Weights of a small transformer language model: 12 layers, width 512.
Each number is 128 + 24 x the weight over its row's rms, rounded and kept within 0 to 255. Layers, rows and columns count from 0. Numbers have three digits each. The size before them is the row's rms in percent of the matrix's.

# layer 8 MLP gate, 1344x512, rms 0.181, rows 355-363, columns 256-511
093:091123115166156159118113146145127149121142116111101153134098115123122085103152127155123087180139121090115150139133117143134092105111112126139117168113134105134134122121123126093146173150134155156124141124121163103137116103131143142182143084116154118160078151114113140129142121113116139155181133154152143135082133098181139172126189125117137143123135118096146090117169112136109115120149176112120129131133118122132143101165152160139148081075113116140119150128142114092104118132136155120102134122155127110093120096144114114103151105108132119107116114136120133125127135084138115133166122105116142145094110138098103122155156098122178098106129118179143132134123100141103133110110121108125126133113176119132136165147105129123083128120119154178111135152131128103141077136138114
098:091112106115111079114130147096126136112113103136127140107140121128159103142163114126108140175137098114142146138091139151135170114108174098154197149124091140127149178101129133146121089118161158099153130166155134150143160127124139114119080112109136130165117116125163101069115147129114131162137105122178094110111127145110164153108105128168136139155172115127156143164110139146130116127109083128165139132117124169112153119100086169119121099141116114122158129119135167138130125115147128110147170079162133158086130149153136105102151133156128119118129130127113115094162146144126126121119100163105066159099102147175132077092175089132091103057099140156142136157146098130149122137137124150104158135120109130155125128103109126154134127106134148131107137086094118121110123098124092
096:177182119115084161114130113139138098133159143116143117134116153160124130144125164083143136131121128152150140138094081145092100174144121129157088140124137154099131108091103148149144098136132105085143154135113156156155065160087174134145157120124148138134151086109100135145094132116151137136132122113153104117103119123135112104125135135109122159129160111114184135111171110118135130119148146147125126143121113126121109157088141129136094103160169131107110120149123100088147133133127103169136130126136136172142119079175127110110131193143096089157129174090148107153133174081175118129099119120135145149140115139077130175066109153141148083119165130094144175118116131117142113114138156089143128140109139171140157118100117137105154146145095155108089129127180154132096161130125150
096:129129094116147167148109097117115097105157116115139109132126152120083122138134169111113100088114155134128112137141110151131156161122122155088124140124121108120149119178147142132111131105184140133123117185065150142157130148125116121114143092135174143203109162138154092103176166111104149144105134151121102123144130135106156112122096132130125152134120133114142117157136137128131145085140162127105140099140108137094117103159155127081122086128105146169123140157141151152150101109085127094132167140133149124176135130092153105152123119102135119146149089118089118091149146135154158133146102108145127130123150117116110105128114125123125150115136111100085143154132145110092134164179090144191098156132146131141076088138180099106168127129129130139106098111164140167130166127150124
105:123112126118073127151095103169125096150122184128166096111129163169128159172119157127112141129094115108163132109149126120116138150134109104109144155130119119083145117103133177158133119141158149149133097166110159148124117133120142117091136097152125135123123156101111150145144171143131155163103122118112117104113128119141174099134127078170133102170153101134149100122184110098138097080117136106129139093094112099117128175135171078100133165154131135127131106146111143140123174165134151152116150129098133129146108093143113128131120119159113178114142117106114129126136122099129122114098130126168117117118133145123150164129132134141128157183087096174098108117134150146131168134098112138112080152183136155156137130097086093130120112104120173125165144138118102159102137179168125
097:121162126188111138129134160097154156130117117108162135135116145118071154115087104087067128116128126121103178146113123103113121162144097130128103156092104092133156177160172127125151165136133125137130152100156139109128125122119111113119148108110153124122121102150138114132129105125118146145135093117141102109129116116130143120112115091134141150110126154194128099107140157124162121114091133135149166144106086125152189094139117128121169126133159131153158105165154186107159091111121115121135124077109109124149124201085066101158134128138134116129088102174071130146156117119163112152137139111119086126169146117131126134100119135112097059156117140088130120123153123126163092126131125112101087143084123094123124116068089106150107144124128131124137107086124166142091131100143140
102:132113140119113165089128131118120117076127109131125114127127152112105117075142145149100114107132147123144181088120092097160153161116143104173123115129094142141057135155129143118073136119126144109109154120165172145095142136097138148110122147102138147131119156144133117119155107122098097143073139170113147117134169138140132104157156132114108117150139096096108122107145122128092115176156169159138174095123124120147156133160160127094128131116089153144162106127150074116120145107105118123121050133127135147156151151098148116125110155120074144128153159171166127129191147132150099100153123131119147098138146150135149141091137159143151099108152130131126104121125172115120115134153141132064113087109141145163137109108117128123135120111117118110139117107133156084085117120107122
094:144141133126134163129144111139100105104097106120140169097099118124159079105105108121133098098136145132080116123119150131121097081115113123159173133111146092142087136142130087110168102153116120118094115133125162113172141130146117149110125136120143152137124115092146158103162120102124141116090150086110115105130113141144122137132146133151149162100137154120105124115143124151126087117107104129113109153078129113120117090138108175107126156121156098130132161128167132113102118099129131133141144179131089114116129089140087155146131117148132101166136136154127133115127133132091127119065125103081103153164164141167068179124177154138115148131135168104158155177131066143127172119128128102100107155150106125130115120136151126177162113109102146080115154130163126133110101120165119
103:179156075123131086118143141127153133145125139122163118126109139159107097171109152163119115141171133160162152112156140100150099123103141126156157116107058125103135135114155161120159147135108131123109136145112099112141109116148131121151140133112127187127120096140087122117165139118116177120123135101120111098134124149130132144158121115128095132133111142106132125088147147162132111081138159084121110114150141080086129100116138128124123151152145140119129111112111140091141140152131129124142114166117142107135148117153123193080122147118140157133148166136150127148129140122150093116134102150114133102085153121104113096146162150150155198138116131168116135168146126151091104144113127084160153146183100118151124121119110148183124184138147136143134124171137156134119161130141144
# layer 8 MLP up, 1344x512, rms 0.191, rows 355-363, columns 256-511
095:146176110160127081116141099150110121171114143106132165139117133165142131116162091147147119154127131121136122140153100119064123133098141081126124130150115067146180111109116104162134154129116127101164162143101110177149109156126118154163085074135108114159121129135086097177126142110111139128132120151108126129135129120120102071169157126119115108133103137106137154139116129102164147123157111095128125121164123146150139050133130131127139110104137139103140185117118116113100101119185105138134119067165154107201127155170089105130081101115137122123147116134084096125154166139147151174123126125124160107134115061105083144144142137151148113152127154164119100147117113132151153105124122135125145137126105164139142137095109109151120155117093103101118125104151152148143104133148116
094:172088141167147142128154108072144154125112123139118149115094148105137112147158090147118157132128106135119096152147180148115125088136081130131143196101132144108148133111144111133117128145134126128139162125092113166106176131107118149083129146130117119128108090147126092132089100104109128130147108087131114135143129090094129122161097133145162153137143116090082104157125089164119163141170106123191139125091127140128101142092138119109120112128168133132124126119132137164112105105126146109089071132131095130122137127130064132098180100168092128154045120069119154146117145115112152099141128116070136129138118143187128142096141114156173095094133132108133109154155113134113107139112120135144083114104074131149121170133172104157111117138065147147139144116164158130107103127151137
100:152127101146116156118124108129107141148132136136102151172134141139121157141079098075120153137126122109138106109128110148148109128163111121124043135175159128133108087145104133107122086127103127099119157081125131149128151135102124111084174088100061126103113132101130106154125119104114100141113138109112162113114077135113127120164136132121149103122145119148146137200109175152117154145120118173147137145124139139157104167098158107163106142167107162123130173128133147131142133141121126116132117132134098131147164145129099105129122184124116123154155148150149112112115127144182089099144127125099097170112123139096120115111091081115070136118164156122132147137123123087094113125174167126132127121124171091142171124136153171083128135166135166105118122106177128146157167167094146
089:134163120128125080152142145137135128147114145127145143088146154089114134112131115116140107148197081073133102130119122167152133160076121115149154124163172111129147150136107155098137127137109161135117123128136118143087130106146133126154115081163111117103124135123152109071147127105136138154068131146109129176156152117165109132118114124110109131103171137124128108135122158114105123177163100106108095139134137144123161143141131154135173118159145130138116113148129103117098096153155147148093185123111156122106159100125141127087139167157157118157119139141200108146127108164101129128118128158143124123140100122120137147098126148140141105106093122123148158122148136129124183117089136127111144128106099143120141145112152158131138105089074091140129190153127123184102118131132100
098:156138140092120135098077140128128116150154098160129134126155089110136130167105148145114126096090116117128146104145125127145130159104095113134125148121118120079126108114138173163090080129125115170161123105115124183118105148088165132116144095086123207114144150109102133112123136099100156154119123089109137120107068117156143132157120123125143163174149078101135178121143087122107111090147133147155129119097118140119086135133130102078156111107126137127116144143127146108103186167192131090107140159147097147113088130094151132107098163130137137103125134093137129123130121141118170155147133172125142124119137155156097102095184123109150146137107162166131104136133137116107123116136127123112107099130120131141182123081091105099176099126137146138100088106153127135125115165123106
098:141111201162157183126128167117128123147124139158069136154144095118097159098125109096133151133105131174105098164162112134143156147098141089110126117126111087119125134135122127153130139131173115150158111184123159133109141144144090093142120126130105147131128124142133100156119138133120117148063135134104133173176107126111143107116169141138166160077138114094140129085136136148129110093102129144116153121147065130097137104152126134099155132093119127136133094134178099122110123170129114121082137118138111176130165135126123124115105146117152122174116134156119119125164118177141147185160105110135127087127121093114147138144079175097136168132111113155066109122111156126144106135099100160161071139143100154158111108123124131104123096084143132115143116116127122138097137131143116
099:122140084123139151138133170156155189135111083063136116137117135115134140089113154163153117126134125146140104107137146150106119119141151183198127146157165119066171178114154103121169161193108133158058112142078068140166106108109161150079141088125134139136125098078162150108129115105099165141188132115162162106144112167120115101108166144077151170129152135115146147133164099112158172116094152098091117126184136137154073135158144156170152093158128130154106083141149099101131100126123105132097133156141108111104086117158107122135145126098139126125118161122174138163095107103147118115096110109142115138113155114127133099116111121105083119121123126120103095130123140151190140131128137126167088089132144155102122139133132124132108143130114135113075133142101126150119120141100131
098:134087135125123205138142154145125142109172140117129153102124128143110123114093082104156124120153142100127097131134100139107101149151114125150161134110149119095086130096122133146129126095112168104107111113133145120132109137155159133117139160094154115097108124115103119084140118123093123144130151073136088116107158173118141083136093120109136156146148134116172102180118127092122073110107095127144103142128146143088149132128116141122084137167138150089096147141176115135120103100148146148110073123150118124154122155104147128119119145132117103122135084163142140136182138142160136095107149144124135151137139111108174130103137103147113116159102111100126116155122130084126109085133094153135131126119081133147112148122100129180098119153147076105187120101122111106080116119136067
099:124125112132119088125146153149100112126118122175090121135102065159103136133166162148096087129172095081114124151107128150074097160152087119105138102089091132140132093124125141128114125157108140103114100108152122133136115101137127146126142090111136119118156134129082089127135143122131114100124094120095123140156105148124137112163122165070147169141152130117158105153128090135149111117140138140132120131113116132142117159110106166137138116138132123089131145092155134123120138140170114114132133156131130169129133077135148120129150170111155112138125113110191133162150157104126100119138164168080152142130101178133062145150155133113153115157113141142120130130140112144164120150092157125083080121107149185155145140127114167201120127153131144139124086091145120142120123106117156
# layer 8 MLP down (transposed), 1344x512, rms 0.0793, rows 355-362, columns 256-511
102:158167099139178136133143153078133119158143120128151124167130165116090104133128132185166143141149171147171155143151147148085123136125124119136176131152138086093147083143126127143113135131141136142131139128115105130103133150110161115143118098090085144119133086083115123057143127095147083107103143131119146161113107106141115151170132116131153100140068073155124120138133121135103155139135140144126096119129127116116130098139155109099139117093142102189138148096112102159138094108167131172094137109122151164130172123131102140119102137125115114108104110109119143106142098111132150134114117107135153075157127146155158112159144127153133124129146151154120151132149109145125098170131134133124127118076078112102097127102126123130141132135140139075125132138142133118128139139163139
101:080130138132102094080146114136132112183122125124129164162069097115128136138111140163144150098147167125076167149149154091101111144134118084103123107137135129151115174131140118137146127102107128124091120142141120175149110150116146099126119106146156126155137151110095145142121082154166141168091144130107092141117117136119134166150159125109150133099119114138117089160146109122111166154138085129117165140133113135103101114121163117110139149100181109145129086081120186104087097115154118121058147150134161160073127134113143110147128121127073131100153146141116132186138111136102154137141122126112128130108083109161131077104085159091095114141126089103089137137179087158111091119135128132104156120135120094110170132113086107152133166153126133145134123100096147129188070110113134
097:097088132153098133141140134094100079107157136127125128117115133162165110141114110156116136104105148133168112154153148124121095101133119104074135097148151104105101120154103131141130123147149118116134132156168158128138135143144143131116111110118191137152120149139100130122141163092116149112194147106151148150120106107106127135146119131130116121081131112091130112133122106122117159152154172137159110129140074087171152147098138137155133161110091135113106142145118125140106093113143095119170121172128113139112101097146165114167138174100126127168144137102110167095142192127079107165101141158106109115140135117142154124118124165122134166097125147105166130115139113128115067148107123115138122128112115099144195100105176134118149154150126108090144069105137124122118139116178100
093:129083131114151073095096198150173143164120157134158155128111138153113154114132124141120131138209174127118113144132109128162108136095142148136116140145135130115124149143106145111125159156085152159108159116140117123080109140106093151148145099121097145151113119136107151145102126106131145117122122139122116161192135121099129132123115137113141102117128122103147117149120108161149131127120154139132158163131143124147110120145141111104088125112108162119118152122161115115107134091151123112145109115151126161103160114096115111137102161158148175096142115092160121124112144120131110144133139120099153165137101128139194159136126176103109107114112119170129146154109110098124117116095127121091158141109172135156152150148103170127107139122124109102112143152117115167142119129071144
100:115143114147121114128097143139092144126071127117141129172100118107158151150150131127125102059048153093143144132147164103149124105110118099144146111134112112115117098127143178149113113128152104127111119146153139150120111149114133133150079134124171139156119131075101094146089124108120086098114108110115115110125108142095137168147075169157135119148139123179142118113167138122167138180074129118110120131143147102126120117135104100178106163124122157178132142137101118123111136137109151108104126132137145131149115140098107152156100098088148093137126166138105102137118136172081104159123116140152094168128076127154120122114160113145144125127098142121090066137132112164138127172124120131123120137173123121126115107073088123113118120145156148130160129133125164112096135101165111
100:112150137118148113101121143132124111138137165129173133120131160079125137143120154159119118145070076084103130113106103087150115116122170141092166154153130076127100135121175124110125139080107140093085103138146117118132140083111108149071170133132156107173061116116119146107109137136150102156138104140098144127136121102144131105095154092148105143116106110156142132121103079094145148098116124124142135156137101142111138110149142107119115153144117176161148090160129137188105125108125105108139074103104139140143135098119115124154130089140117134091126155108134124109148127132161113115116140109124112145144096123121107129080121120131148146131155142156134134126137068095147115087144093113109110128135139133124105126152118105110102124161103126128135096113122131150138128128119119
100:141157091147137100143121139111117107129147159141123119113111121161109140141099101147119139129121097127122140127111103120129130066088113125145145151120167098110140156173119113114131130126101135132107099110104118110127121131112167179118132103156136131115119162100127116114121131147172146132125136149129095132119088146144143145137151147130130181151132149068122104123143151115161108156103115121106136142138107143143117124137131143099144143120131174197141112213121129102125131126157147175120184100120111121117103157192114109116131128149120136131116099086099158129126102100121142156081123124170087132086125127153122149140067103108146137114129119120135098111119182102141143089130165109243106139138138170147139145179124120110137119133126107106102116148070097159124168135140171
100:094085091127149118130124112144145157138086124160069155087161144125149141115136128113067091125130113140139125107102134118137168135110112127110121165121076114158135118116143127156082125113156169131102082130115121158136099118113153118104100094125121086106115083133143140129118111149118120086104111175121113114143127112122149094112104177144155119130132124111180113162150103110151133128108103153116163138127124123142085128144117123174060145125131141126153111135105106145080125162144141168070117169145100146123111142123125115137128130127152128125112154167138147129149098130116135156141133101106167156137104089128108131140165088175140101154136117141111129113097187182129134096154195113131168111132143135137140084111162096113123115123129129154124115123165118125105077163135125